Weights of a small GPT-style language model, trained from scratch on English Wikipedia.
Size: 8 heads of 64 (1 for keys and values), 41.8M parameters.
Architecture: rotary positions, no biases in attention or MLP, tied embeddings, attention and MLP in parallel, capped logits.
Training: a variant of SOAP for these matrices, 569M tokens, 4338 steps.
Each number is 128 + 24 x the weight over its row's rms, rounded and kept within 0 to 255. Layers, rows and columns count from 0. The size above them is the row's rms in percent of the matrix's.

# layer 7 MLP down (transposed), 2048x512, rms 0.0664, rows 561-585, columns 128-191
size [ 98 100 103 107  92 100 102 100 105 100 101  99  99  99  94 100  99 102  95  99 101  99  97 108 119]
[[ 95 121 141 160 124 157 110 148 143  95 135 158  98  81 174 150 134 150 102 141 124  99 139  99 179 102 124 147 171 115 103 148 152 119 136 129 124 101 137 126 158 144 130 161  66 147 121 121 112 113 146 143 127 155 133 137 147 109 138 136 164 110 111 141]
 [115 127 132 109 159 118 145 130 154 136 134 117 140 162 128 117 123 122 118 170 143 142 118 115 106 116 133 153 112 111 139 149 102 109 119  87 154 166 140 134 116  81 115 163 112 103 125 137 133 156 123 125  97 128  73 186 107 150 110 140 158 153 144 106]
 [136 120 163 112 112  99 131 163 113 112 110 126  94 114  97  86 165 101 142 145 136 120 141 159  83 139 162 175 149 103 155 155  92 147 167 134 161 143 171 133 107 105 137 104 169 110 124 148 149 126 120 153 122 208 140 137  72 112  98 151 139 103 115 116]
 [118 159 129 140 129 136 112 115 114 133  85 138  95 155 125  80 144 136 144 121  93 169 146 156 139  93 113 144 109 134 105 120 122 138 177 153 146 142 128 119 132  84 140 145 129 128 110 102 138 141 131 107 106 138 127 140 143 143 139 145 111 102 104 134]
 [113 143 135 134 164 134 114 109  70 138 144  94 120 140 167 109 138 104 136 149 163 147 147 142 112 119 100 155 127 111 180 165 101 125 141 121 112 144 127 112 169 142 142 108 100 149 149 122 115 113 104 142 134 103 151 117 139 160  44 102  95 130 145 124]
 [129 127 119 126  82 138 138 131 123 126 164 129 114 133 189 126 155 149 135 113 123 105 134 134 100 150 138 158 111 115 154 139 167 116 122 146 130 154 131 153 101 141 154 171 142 129 124 156 136 108  92 144 134 130 100 144  89 101 119 102 115 150 110 127]
 [ 73 111 178 169 127 125 155 116  75 144 138  86 115 159 111 142 107 128 129 172 116  99 144 137 147 124 150 111  90 133 115 100 128 131 109 120 109 133  71 165 108 123 101 119 124  95  81 151 153 152 148 129 170 128 161 132 153 111 122 133 138 101 193  98]
 [127 167 132  88 115  92 159 116 136 141 132  88 113  82 120 170 147 128 176 115 126 127 118 112 120  59 154 125 186 203 149 115 159 118 119 136 122  62 119 147 147  95 141 140 142 107  98 118  97 140 178  86 134 134 166 157 140 155 139 149  91 130  98 111]
 [191  92  95 160 104 166 163 153 127 148  98 134 150 122 196 135 107 132 160 110 131  98 106 117 120 131 133 152  78  65  90 124  98 126 116 164 110 175 159  98 102 119 141 128 131 154  98 157 125 136 108 159 127 109 106 130 136  92 116 121 106  99 135 107]
 [138  90 120 111 111  98 115 116 173 116 149 127 131 108 124 104 157 130 123 111 134 153 126 119 161 116  99  99 132 109 106 135 163 119 131 108 163 128 106 149 179 180  99 185 174 134 112 160 154 129 107 142 143 124 134 118 143 114 118 109 123  88 108 188]
 [ 90 182 159 107  84 142 140 100 118 150  65 143 128 127 112 145  84  74 118 125 110  92 141 112 107  85 110 136 109  92 117 123 104 141 108  99 133 127 124 136 129 126 150 148 118 128 116 117 112  71  93 114 132 125 109 142 123 109 101 124  94 119 110 151]
 [142 173 137 138 111 156 106 101 156 105 132 129 140 164 123 121 110 123 147 135  68 103 115 147  75  98 100 137 115 136 135 105 110 150 118 104 110 116 136 143 121 130 152 126 111 126 146 132 148 134 148 101 128 122 111 198 128 120 140  90 144 114 174 150]
 [120 158 141 112 138 122 166 167 118  97 130 137 115 156  73 135 130 123 115  96 142 135 140 147 107 115 133 141 115 100 175 127 125 103 124 130 170 124 102 108 110  83 115 101 115 126 136 102 126 108 117 144 124 145  80 136 126 137 104 122 110  99 132 132]
 [107 109 105 114 125 134 158 108 112 142 105 112  82 102 105 126 166 113 123 155 110  93 110 148 111 122 148 149 118 113 135 111 131 150 148 110 136 118  98 121 128 148 167 119 205 116 120 153 137 117 113 122 182 101 151 174 119 133 129 117 117 155 108 114]
 [144 179 138 171 133 112 105 128 145 114 134 162 165  89 176 172 123 138  97  87  99 111 115 168 102  91 109  88 142 117 127 137 184 173  90 139 123 100 102 143 128 132 119 137 165 130 131 120 107 132 101  85  98 122 124 126  85 158 131 143 126 138 120 157]
 [166 134 146 144 126 143 124 109 130  83  76 108 161  87 140 149 136 108 124 134  98 157 105 114 127 147 121 124 108 126 111 152 149 100  84 134 108 122 129 137 109 159 142 131 121  95 109 150  96 122 100 119 135 103 134 134 123 181 129 149 107 131 114 159]
 [119 174 163 137 135 117 143 119 119 149  67 121 131  96 120 127 135 110 163 147 182 132 113 133  82 134 140 147 123 148 167 149 123 146 168 146  68 152 115 129 131  93 134 135 166  91 111 125 113 140 136 134 127 138 161 138 126 139 108  99 147 117 147 142]
 [167 159  95 155 136 145 134 157 122 114 152 151 149 123 130 112 156 139 168 147  95  66 149 149 108  80  84 143 115 162 103 123 117 133 134 102 118 181 112 117 126 136 106 144 133 136 164 182 126 105  96 100 147 100 109  95 141 148 136 135 118 118 136  88]
 [164 108  89  98 132 131 157  87 129 118 130 147 127 154 121  91 146  85 120  95 110 127 133 111 179 115 140 121 122 155 149 144 143 146 147 144 119 161 144 120 101 121 139 169 124 103 111 181 104 136 141 158 128 169 134 178  90 148 117 157 103 107 124  75]
 [105 169 122  94 104 107 121 111 124 139 147 145 162  77 133 109 140 186 127 146 123 141 146 125 125 122 127 140 118 143 145 111 158 178 144 140  97 120 148 163 105 126 109 146 122  94 136 126 159 153 108 132 133 117 139 153  89 154 113 160 108  89 138 103]
 [129 142 165 160 141 121  91 129 106 135 108 145 124  97 111 136 138 148 157 126 100 109 132  98 126 121 113 107 159 153 109  80 138 135 145 141 116 129 102 143 114 144 125 108 115 138 134 118 124 176 161 143 163 123 176 150 112 114 147 133 128  92 138 125]
 [113 131 147 168 147 135 128 120 139 105 121 127 120  91  68 122 141  79 154 119 151 161 106 134 134 167 139 109 131  92  98 114 145 131 110 137 134 151 113 157 134 112 123 137 111 142 105  96 124 116 110 133 135 153 133 155 139 131 143 116 126  91 181 106]
 [ 99 137 125 165 121  37 138 127 125 128 142 129 117 146  91 161 141 157 163 147 157 117 155 129  98 119 134 163 167 146 138 157 149 123  85 160 137 139 114  74 100 141 161 113 134 110 126 106 121 108 133  82 163 138 111 102 140 128 122 137 164 166 173  86]
 [121 147 115 108 131  74 141 107 125 121 109 124 130 154 141 144 151 137 120 159 115 108 124 134 167 114 129 126 101 162 156 136 140  79 152 122 116 153  84 126 114  95  99 100 165 147 120 114 138 189 150 145 148 101 130 125 123 152 167 131  88 116 117 109]
 [ 62 156 117 104 127  97 141 148 114 111  87 125 149  76 116 127 107  95 128  97 197 121  88 188 101 145 182  90 131 126  95 136 160 121 120 132 115 122 139 147 101 127 103 103 183 190 162 126 118 114 128 112 113 172 166 123 169 140  78 114 114 135 148 166]]
# layer 7 MLP up, 2048x512, rms 0.0684, rows 562-585, columns 128-191
size [ 98  99 109  96 113 103  92 104  97 103 103 103 106  99  99  97 107  95  99 102 102  97 108 119]
[[ 99 128 143 132 180 135 139 132 121 112 120  81 123 127 120 148 117 112 118 134 188  97 161 123 110 138  83 102 154 112  94  87 111 129 109 119 101 100 120 136  89 167 117  86 174 147 132 138  98 143 156 101 119 105 132 140 147 138 137 153 131 123 136 163]
 [162 152 152 155 139 126 109 129 132 112 139 102 152 111 145 139 115 141 117 111 105 127 138 122 121 139 103 173 100 125 189  99 141 154 122 110 135 138 140 179 126 189 123 163 107 153 147 105 121 127 138 132 113 143 160  75 166 138 152 136 113 138 121 130]
 [155 139 160 143 113 114 133  99 118 115 115 141 144  82 119 132 159  99 122 118 149 116 116 137 134  87 121 117 132  97 134 184 120 130 151 137  97 135 144 124 122 141 159 162 118 154 123 169 148 112 129 131 120  97 125  96 145 204 110 100 142 126 170 104]
 [167 131 152 147 124 133 150  95 152 161 132 103 115 117  82 157 119  87 136 143 108 157 130  94 187 124 140 100 117 162 123 146 147 105 141 171 135 135 159 159  96 148 141 153 150 121 130 133 128 138 165 114 118 153 121 120  94 137 163 112 157 141 130 142]
 [100 135  94 150 159 123 141 139 125 149  88 136  87 158  81 134 193 117 141 143 112  91 103 102 127 132 126 111 175 143 134 109 155 167 136 116 142 121 160 101 156 127 144  93 139 149 118 138 150 141 171 120 143 123 136 137 147 161 152 142 153 131 137 190]
 [104 172 153 135 128 158  75 117 156 135 161 122 143 122 169  96 128 158 156 153 121 124 155 119 151 120 165 142 137 139 130 119  91 126 132 123  97 123 133 143 129 159 125 113 157 184 145 153 137 127 135 136 104 132 123 104 140 135 112 123 132 110 127 103]
 [148  93 126 132 121 108  96 137 116 117 114 140 138 143 137 113 106 111 145 150 129 114 126 142 129 120  82 182 117 108 115 124 122 144 122 172 123 133  91 119 157 106 161 125 114 110  87 119 117  92 142 140 157 113 130 135 137 144 128 136 157 100 155 158]
 [136 126 120  91 145 106 114 135 132 125  81 159 126 149 107  97 125  95 122  78 139 162 133 127 142 127 158 100 117 130 133  92 132 153 135 124  90 117 121 104  94  90 108 112 112  75 171 115 156  79 142 149 130 161 142 104  98  97 102 128 123 174 143 121]
 [130 125 121  91 136 112 139 122 167 101  97 164 138 127 119 173 176  71 138 160 128 112  89 142 152 105 103 144  96 137 144 178 121 133 127  98 160 117 157 115 123 123 140  74 131 136 109 107 139 109 110 127 108 120 127  80 133 137 122 107 136 106 142 117]
 [178  99 141 125 132 150 113 130 144 123 170 100 145 129 152 155  82  88 143 162 110  78 135 143 149  97 125 154 159 130 117 145 121 120 108 143 133 169 118  97 121 104 133 144 121 177 103 139 147 147 126 132 124 112 168 123 123 135  95 121 166 189  99 131]
 [117 120 164 130 149 128 154 111 117 174 111  81 112 107 158  95 161 128 146 126 112 139 123 193 146 114 165 122 175 117 106 111 142 178 116  79 141  74 159 104 160 113 118 135 126 144 140 148 130 138 120 171 101 148  94 140 196 127 116 109 175 134 134 115]
 [141 121 122 130 124 131 155 108 148 163 160 114 117  88 115 123 116 121 148 126 134 150 112  99 132 160 126 106 143 146 117 177  80 137 115 168 110 132 103 117 108 109 129 148 116 139 152 125 142 144 151 118 171 116 137 111 139 109 115 169 111 133 112 137]
 [138 107 162  96 152 104 115 149 111 185 122 115 149 114 118 120 116 146 144 150 140 113 101 124 121 127 176 117 104  94 104 148 116 107 104 154 158 153 116 116 143  97 147  97  98 182 129 146 142 157 120  95 139 136 111 118 145 123 136 108 189 150 157 154]
 [116 133 173 109 109 137 148 117 123  79 157  92 112 114 105 102 150 143 139 131 132 136 123 119 137 157 137 132  70 138 116 148 133 108 115 119 143 118 111 132  95 136 135 155 116 107 172  98 103 158 109 137 153 150 114 142 149  99 171 123 142 159 110 140]
 [ 91 143 147  76  87  93 109 129 119 121 152 142 159 116 122  70 143 151 152  68 131 131 115 138 137 134 143 134 164 104 149 166 124 138 113 145 117 124 130  83 125 100 119 143  91 153 106  98 177 117  91 129 114 129 151 107 114 125 148 116 115 120 118  88]
 [102  90 147 152 105 100  75 108 111 116 121 163 133 118  95 101 100 153 104 130 118 161 143 125 151  96 144 111 106 142 125 146 119 115 136 182 153 132 135 143 112 131 141 166 145  87 150  94 156 128  85 134 144 116 126 119 155 114 147 127 121 135  77 154]
 [130 125 113 127 146 116 104  92 114 151 111  94 122 108  98  98 151 113 152 142 134 122 144 119  98 134 135 125 118  83 129 130 139 168 100 143 146 111 120 128 190 114 137 114 127 137 165  94 133 155 124 122 120 104 106 127 139  96 107 111 151 157  99 124]
 [148 144 103 127 150 130 152 162 144 131 148  92 198 134  92 189 130 119 163 120  95 126 128 155 121 109 156 145 167 131 134 112 135  98 118 116 127 158 106 108 113 123  82  66 118 133 132 126  93 129 138 125 134 147 119 128 166 146 127 133 132 143 119 136]
 [123  93 141 160 157 122 160 189 110 138 131 119 114 123 101 139 114 106 116 127 124 107 142 168 113 126 144  82 137 142 144 179 122 157 134 149 115 130 145 132 145 149 168 123  87  84 159 148 117 145 130 110 110 114 129 143 126 109 134 161  96 119 180 117]
 [ 99 151 153 159 133 104 139  84 102 134 130 122  95 106 149  91 160 166  92 126 112  78 155 119  86 148 135 134 115  80 156 141 198  91 167 164  85 156 118 123 169 142 121 115 102  98 111  93 142 112  94 135 102 140 110 136 131 127 118 158  96  78 150 117]
 [115 148  88 102 134 171 159 129 164 162 119 107 178 127 124 133 146 148 144 138 106  82 125 137  94 114 114 136 114 119 133 118 132 142 108 133  50 110 130 129  65 182 150 131 168 116  86 121 108 125 113 112 151 125 127  91 145 134 111 151 108 113 128 137]
 [114 147 161 131 156 162 121 105 106 111 122 105 111 143 123  71 150 134 136 118 155 100 107 148 123 137 128 123  90 145 155 101  96 127 142  98 133 107  86 160 182 185 140 162 131 130 139 172 116 107 118 106 121 104 134 172 116 137 164 152 105 138 176 117]
 [151 102 137 161 132 147 161  91 130 122 119 145 142 100 110  93 100 158 131 111 119 141 140 133 189 110 142 137 130 129 118 140 107 116 129  91  73 135 100 110 144  92 108 137 147 103 131 165 182 178 156 112 141  84 140 129 135 140 115 151 139 130  87 155]
 [117 103  91 141 124  81 105 108 122 122 105 123 134  76 147 145 130 132 128 133 159 150 161 118 153 155  96  92 147 128 137 136  88 134 134 101 130  84 164 157 151 129 128  60 155 185 139 115  89 121 127 125 142 109 151 146 125 101  98 158 172 111 177  98]]